config = dict(
    num_hidden_layers=11,
    parallel_block=False,
    batch_tokens=[8192, 16384, 32768],
)
Each number is 128 + 24 x the weight over the matrix's rms, rounded and kept within 0 to 255. Layers, rows and columns count from 0. Numbers have three digits each.

# layer 6 MLP up, 448x160, rms 0.175, rows 359-372, columns 0-159
115113168109107118130156127138094135107123113151135105157143118139105141141102121135131131123160122141130126140111105136117062143129112143157136148131135159123125130131115122130151141142144131118121112127082187191173144141124097126153123143130149095121158152150144124133144155162115095121147161131098114155118130131122176064140119140129148114136087127156114133118099122154107103100090149158093090106150172147102126136090151140105145139118123173184124161124142146133123113160140104
105144129144105148131152158114134108127159142149118124133144098158135147126126179141135123114090101174135141134142139084128097117125101131109111129125150107154139082063103080085164137136151111175130164152121120140117197103128157092104114169109137124080118115132157121121146161122188131114139131146091088141144096094189101122085095093139131114134150115127185106167128148147107132106101115131099097098085128133115118136169109094111118116125101129116119078113142112105155116081113139
127091118153125117178112156156126129128112120116097143117152132135170117117088141145152086127122097117138152115157143134128179116159102132170118179119153089156144134171148153140134145123122152148171142096129127149144096117142157107137102133122090141157091191184123163135159131105152094170146096145154135135092143118133163117165121112122117111166170155134132106150112132170093126083159113144129154131062117130144159163154145098123110123108134107138098165184113141157161137156111111
096110152144125106113094126130145118100109087142087193139156102152139121143118124168136158151128138115142147118114103147141130114134102154189099116174141115152125114137154126121139130115127134062126122096103074091140111156111130117137111132121176105146112087121109147171157107116115119136148110146136126099166144099092132160118112143141127102124155106151135148126105095131114150142156139137095113126125153104120088135115128129174112161170157073146173158145079120150119100113130173
119119088183085090113125143137113133123126164135129089124170135124125155110101159154185126152140115108097121202134151121132105124138142101129135127114169106154138166124107125150153115166147168151125146111116159104108141157113129108181121109140108112119131153122146124132134126170165099128088156137138084160082161112120164150152101102143090141128140122098099110108136097130183147165138095149105120116094127169191118143121107105139089120071107132103139138124122031130102096119121123
105169164104117121129130135101133089192087135107124133152124159118195130121143113171127141130105142129099178123100128130135125154145123127122110093169124135126127148137166106123152135067135145159130135103116092093124111176114118110110094131135152117135105107139053131165166131116062077157104150137121138134148135158152133124136129155139114134148118152116129115186178139187096145087140158136160149074095121146144124136110137153177115162120131099087185084153093090133143146109120140
143125120120159101091131126163099146108113095147126146145107114128165197151116124145127098157139173117151108142130100125109135128169118094131183119148162117112090133186128056134158163089147151105121156125156122129116130154171107104068143131103097104117114140148125155155132117146105118108134109147102118110143116155146098118099163128131108139148132139079122133106135119110096098121155110082078150096175116134102137160117112073131096138139105111090077102158163151125139100109130117
121115141106112129106142092119111140130131087120103124093101147110125165105109146083131155117129117167154106122086130164150121139109145132111175118090157132138192131098154087155134167075171126099143127166115160116137133130098119116035122162103157138141074151122136117156137084104142160115135144073118160112128102129094152118162141140106129085130141182136183118166138151089162119103182114140150165158124142136136165134151091170126156129115158144116124166146173134099152124160139137
120108102159122118165147120106118119114153088106143141120166180182168158103110142132131089143151114099128094178124162155095107117115165128079144140136145093139135144151157143114089113128135150118107088152148095099114104133132146092090146126154128116123107183108138100119152161139145124144116144123097180151133178111129143159150160133181128123131125101118106140141118103140135109119128119122134150111103154170144141120160109087177113129138088136106125109154123092149153094063174156
145084113145128090146133114120117108079131111126097162180133114130117135123133132133112146147089139135114083119149100142137122166154168089142130131102123117129119144169091126196120162151099139122143102145097160122183121163141166110133140137085130134173130110106092128142156129169106140174118140140137127191164142133115105159131155174117119157102071108080149132161158138086134116118155157140151129107103114156149113105081127125171143094114100153122164105173104139147132141139087182
173125153160125124166121087175121145154119047154175114146091089149128164116166092123153075128126139128151106160171091142122099176174146080109127117095145151133162119144120117113138163110102149092138111132109081115130124142157053122117111107155107132115148137125124144146150142078131134148139120169122150137167144118125091144135127129163115153116099071123154192141134140163130086107114162127116069117156134139127098152090130098168158117136131146093133124097134174121151110122175104
153140127139130126108161139149157094108142117135117138118121098137111134136145121120114121151085158081119106106145154126134109125144105123106154142144096187131096162137132142125129142161141114128101172164134139159102131102120144125141096112092147120098102178101177180078145106130145135107136138141148129119146128144200175181115080094156149123125148125096122138119146119077133139152121106142124143148133160136117065130112127144123135113161090180096111167135126144142170128156152122
139108119152154154102144149147114112115164113161144109125134139168138138142135111157150135115174120134121130094136078141126132141109183106122120134090147138131153169134182176102134121134129109167123088115093102120096140134146134117103103149123119142123142112115156109134120147112087131132085141103104142150141152103111115118116090115096106157104128112135099144140106139134096158124121098117164091106101147188116109171129155139087143082122117123171102121100097083082132131112104185
188131113089140097119124112137135117122081130130097141140171122113122152114094101112158108108148137079131132186137134147105073138115139096136146097084133099154168123118129124167114140099124137091093132111115143141120152137123168165118142150107071139133173116151119143150127130118096160160096152183107124121143114121161107095150122128134174137153184108135161146142152146105146126172126163137118137157123154119097098109126132149119152143129120166148156107118113125125115142142140117
# layer 6 MLP down (transposed), 448x160, rms 0.492, rows 359-372, columns 0-159
126137120121136109124148127120121093094128141107118176089101133150145107144128186127128109152140122106099139160126106123123135130147151148176148122130142130119139107162078141146138132090128110125181150129131137121075095110164110146112116110146126136111123092099135137129109135108128149134151139168142137148133142176143121133117126118122127109155111101072140132144127121127166102155143118105109106161121121151162117133148149123096110152131151106157121145129150099155113112139104115
083089103105127146129087115150150105127089126130105124148114099118123113138134139126160128096141100104124114161108107121155139092169135097109124142140133134092129122137120106151136089142128142144166122142122096095109171131095097161124112114129144140135137135132105122115148122106106067121121130155098185108116104156126109127122128122158143074170112113127152127130136108119141087153147123153155130110132119114098148080099120116142085152149149127135181095130110144092130140124137167
097106099110129130156130102090123141102134100145142139121139106109140112157225147117091128127132128146155136105138106105185125141120123102113133121102126136093159132201135084135133178101119106065117147159135109177085154140165148150091122116118084135114120149125136129082124086125100190129074116159098124122100129115156135152162087118141110137121117114137138091142141151144128103161107143143078125117087134092156139154170104147115127113115117117163138158089121076131140158136105103
126119150142095090115152127096143088139129112153132118091121118130135168144152132125123146109122142099130112153101110101130140175149112142129150133107163117105149125121112119106171093094130120137096147142130136113142121147117147136148100113125115098094117146145183135078101098127155123130139150147136125147104146102090127136150083150117158150178087126086128150113135113145124148140151139124157152119092124105135120116112121127119152143123113113148126132091103128147134113140133159
115111129118143133136088136088127169110171097154164142103172077117131139134147173125186180141114076103108131136083149140135093119112161105110081113122174142148145149157131091105114127117116105087137121140111127121145117105093102084128098124128153132155166130135125107122145092098105157127115150168130104121126097126151141116103107143139078137110106150108144084142134158136156131145116119088156122135112107128103125186131131132117116158111144112122160102152120153128140121107169137
158156099192130129166154113121112123132137119174148115155104154169088105129130142103155155165137180150105148142157090029144146119100129123100120112074111157088126128108122130139117133120136116155178156129119131149124097145130102149133147124150197146083131140147126111110121111133118159131097147106161154113153140139145163124102098120119156126131103105155102174148123105152116156123151138177136141100122162115161148083121164178160092145157112131118145097156148099143126122111121087
122123122106170090115120137122160120104134119115120140138141131120166144076095112140102141155157102084172168137107136119119103145118129143127145157120139156117069163148084089096117123157113141110127110120139090145148127178098132130135098116118133090117072160142109148165109140170123126131121115104112126151136182129145118100102162119147116104125125164169123123131117145140177141139151091162155090096141106158099175121109088114155089175101096084165116119121094153096154106065122128
109114155062108196159126128144120123111139062159179125136144138075199110190152138087093091059100179164150133149112164124215106130144072127113134136118130105131112128157129086126136170098149104104127101130130121160116096115201117160107115179120165087125184137174125139077094115144153171126155116133136120145118102097130105122140143122154130146150130181141111155129129110100134158150136144094132107175116138146133129114177120151140145121129090153101130138104172139111142108158114147
145110106127161152094153129111110140105120157086135128113120106074099145124145127120067118135154131135110143124090158139119068162156124124150105109129136159129116126136107154158120103146186153134095145125104155090111111152155137137132155127133117132140154125167151163143106153123152148145155147120123125130110118098129159169145170141118103157184137117123164154095085156165096209130126085104071101100153106140119108073122146121127170170115094126156161148133117129082123139146151135
138113126091181104145137118111129107137140154141134097122084128130127149123109149167139096135166144092103133130098108114125146126154142067153143144112137109146103171107128092095120113150095107104146125111137107158144167151137110087093143145106124111163111125101149173071126144111179111163111135121076139082129120128139086135123108123137115128145093101112147139148151112176101075141130157167078114110134135138175127177144120108156137103101124088103124131145115150135142167112163109
173127166126118131116155133141090127092115094173160128136119151137151091122153098133162117110122122106110125126082132120109091123145129091139119092118111102067116120165140082127145156185138097127152169080134118119110126163094142129125089124079140131101122117149137098140153136111138087146113135114117102151140130100143117127163113127126158085121074127101151168137113141160114102155122105161099065146134166169089117113098109144120159097173121224149128110093096116090155152161125135
156145173134112130131107116088119138152135151124116141173090175123078108128182109125088140142119150111128167165103144118157141121151100127108090128117128123098175144126151156104130130158086151120115136137128141111144124132110110122159136117142107153197147141136125093093124102094112120112122113126082169156123108137113137167166120130095138094127115093114146151107101115115136070141145128111117117086165133119170098122093138113098084135117126138138118097103073128127156117086135175
145129108128104115130125122134108149150102142135096093107122141132167159144121120117143133103139071076123093110130132168136177110107161131136158121138155105093131136140112157136145173146183119114135147118117149157182144139121164086148105117133122172109121118166137163117124079177160121122135166107110124151126158109074138117138107099167140114137098113106076136111064148136151119178113135126131090128158132102117077142130143091120149132120161136123147140174114137140150120115107164
121161156130147130133125151134115129111097134128121147116131089101089125095118130116132107101184130171103148159148122111154116103152175127158125160172175134098143131157153117120123126088143135154104109124119112148140125122109149108134131117135133122133141129141136130121152120130148112161171093150178107105137128085178135145181167150081120128116150124126086104170114084079147098164112091139150135081144170146104116105134161139110122096122170114087122133159134117133154177115120172
# layer 6 MLP gate, 448x160, rms 0.164, rows 360-372, columns 0-159
162134083134125116147151154124115079154095132091140127138134146140145159127155151125141136075145115105110155120145154170119125132104177114124129112149117136132137135156147154136112140115114078139170124175118117136117123143170125133154132110113109139128094165117153143116178093127156115128088150135128148138107140122136117124130114151151114135113145100106036204117112105082122146120115123114135089085113111149151182109063156125106127108088143107143132158119100089198107129110065158
149135146114167134169178124150165126165108148106123198136123139106127104118143085117176156100100117163122110104111160120125128149162108153085114118133184109118134094102134124136107137095158164107095073114077129084123168169177115137131139147133084117084140154135104150120088111123101157154129133152112117146131096082096089095118121156124161123137125167160134142104099105130167138119114115135139115129115150148089096152126129150104138153111145113149129105105141115100144113131159113
101154124135149154128151121147096153112124080094124131093130111152129190145083132112131152127154153134109103083079127121121118128119091105147090136122158147127122132127114117158132089121153124111128147100128129112143167154113097144167113105134174164115128160127141158116080123151132095063085175162141156154136116084098125135124124139128090155167109146106124126145131127102154112135106097151174111138103097138137100154100127111119147142189139117090111123094095117122116138131131146
139146180093134170118103140138109095103123163100154127133081141113096089142172078117167141164165149131143156168122167138148112099145157105108105149126145138092142155141123122128128111147136117108076083101122172073121146134102110116121081138122111130100130131103087146109123137134151132152133138120142163102128139101089120125146128143154135108161156102127135096123129143109137124145104180131080155059152152142157068113130157127094130140088124145116149093146103093168156126151146128
098113132117114088139117125153111159113144176146149134150151144118092122129088110094123111151116111138137222151157122112129131138134140147154098139128152135124118128113128150166134111140167084136144102124130117070106139116134148138144190122098148121143117148132182146121093106126194136129168112175132117146115114132121118097064139140134119149108145127186155111109120179143096109105095129127104118133139141118114079125088124129089138134127124183142102096155121167118088106151151122
088141131112156118144141132139156098116098164087156141150114139142154137162179108130123152126094165172142168127155149115131149131153133175148132137119095111111141135097119108129101125113149172144127099122149073137130132153136138117103143095113104109111143170102156133131162089124152101135117156139133143107127117109147105107096145153075153135180111131115109099122147138116123144112171104182166128178115110124163144138134055147136147093117124090149108147109160160119171153132163125
042174096108128153130141126138105123149136117152148110076097148154072152145140136143105141127151127146153117113136145150135142145096146144149145113161100094111122151133104142120128084100162102165119114148117072163164138173134122095130173118094155104167095122091102122105140122177114150106106118121164153134162132116112139187111131123146116117101136088114137118161153104150127127176144116105112122125117163110135120138076099166126092103167154132141131190127128155159104089115150131
131144124172098125131110132155143103115096121136136120143144127159103176145125105123131160120151053140104113173156153135113110156111133101128122132115112142097109143122122083100151151147139164119129113149144190150134106087181086099128129128134122141155178133157155125081153128154135166108144132125156132141122153179100111134133129141136135144097129126132109118124110118135137156104144121128151117071075089127120158079092103134117107073099153116146096208112121130138122118148141110
135115159169150092125107144148184113110084106101143115143184149131154127121104112152165128173158111178173094172099126145119094166091133147093090154188121100097179145163139089136125089148186097142125120149155142098183132170161130117161092139152134149101096144127091136122108135140088153136129114134131145150148136147083172139138118161104102154130110140143186108154141105129109129141161157151152133123163129139073146135100099155114167137117114153149134132154119110134099142108108134
115107176157140134149160115138158080142123114108145102137099129166143118155147114112121113084083135125140164096099086133143085093128165124148138139138101151138121100145118117124114174088128133113158125120099110102124142171076100095153082126137088124134125157122112146166137121128168069143094142124162125150151130109110114141144140112139139124130118152134110133158136132101148112155091144126140174125136120160124125145062161105149136116182164159086115112104067153116111132110136102
167134137143121089166125117112111116166138161126121162104119114096136118084095118079141101158134146157119105125132117150128140134161113109103136088153135176182124131115115138157133106148133109137172149154130157098152106154176123180133128104141148122148087148124111139139126165172128171151105076112149114112107133150130161083126145132143138132056125122148158100092109121135127154114104113117116125128168162130160108106085138148121108118123126133157134096174141192100163128140145139
143123151091125130104179122118141165125121122126098125090140129143143097104152116098083124172122145112106155162134160118124121114110118172097121166118133127127117125106131103099126130130126104091169176114069142156106131164141116139138137114118122104130125077087118113130139127137156095169110099148112098150095151152146170150130141149103135154107120120156118175110152105120088113123125151167109124079118195110125169121146091130128130124136117122188138117090147130141129192101115118
159063141144165121122129147100134124159142096110126127126120123153137151157137140083146115158147115102128102112097100056162113145081160141102141152106127122140147134110151132115131133137113120113117125118162148094093113151149121116122118128108143121164108155126120089167177176112101092133120122107114147107105156122123123109131093138149151122089162100156167125124115130157147123154111136143159130118145119123077136107144168144102131195162119146116081135123149136166137103179119103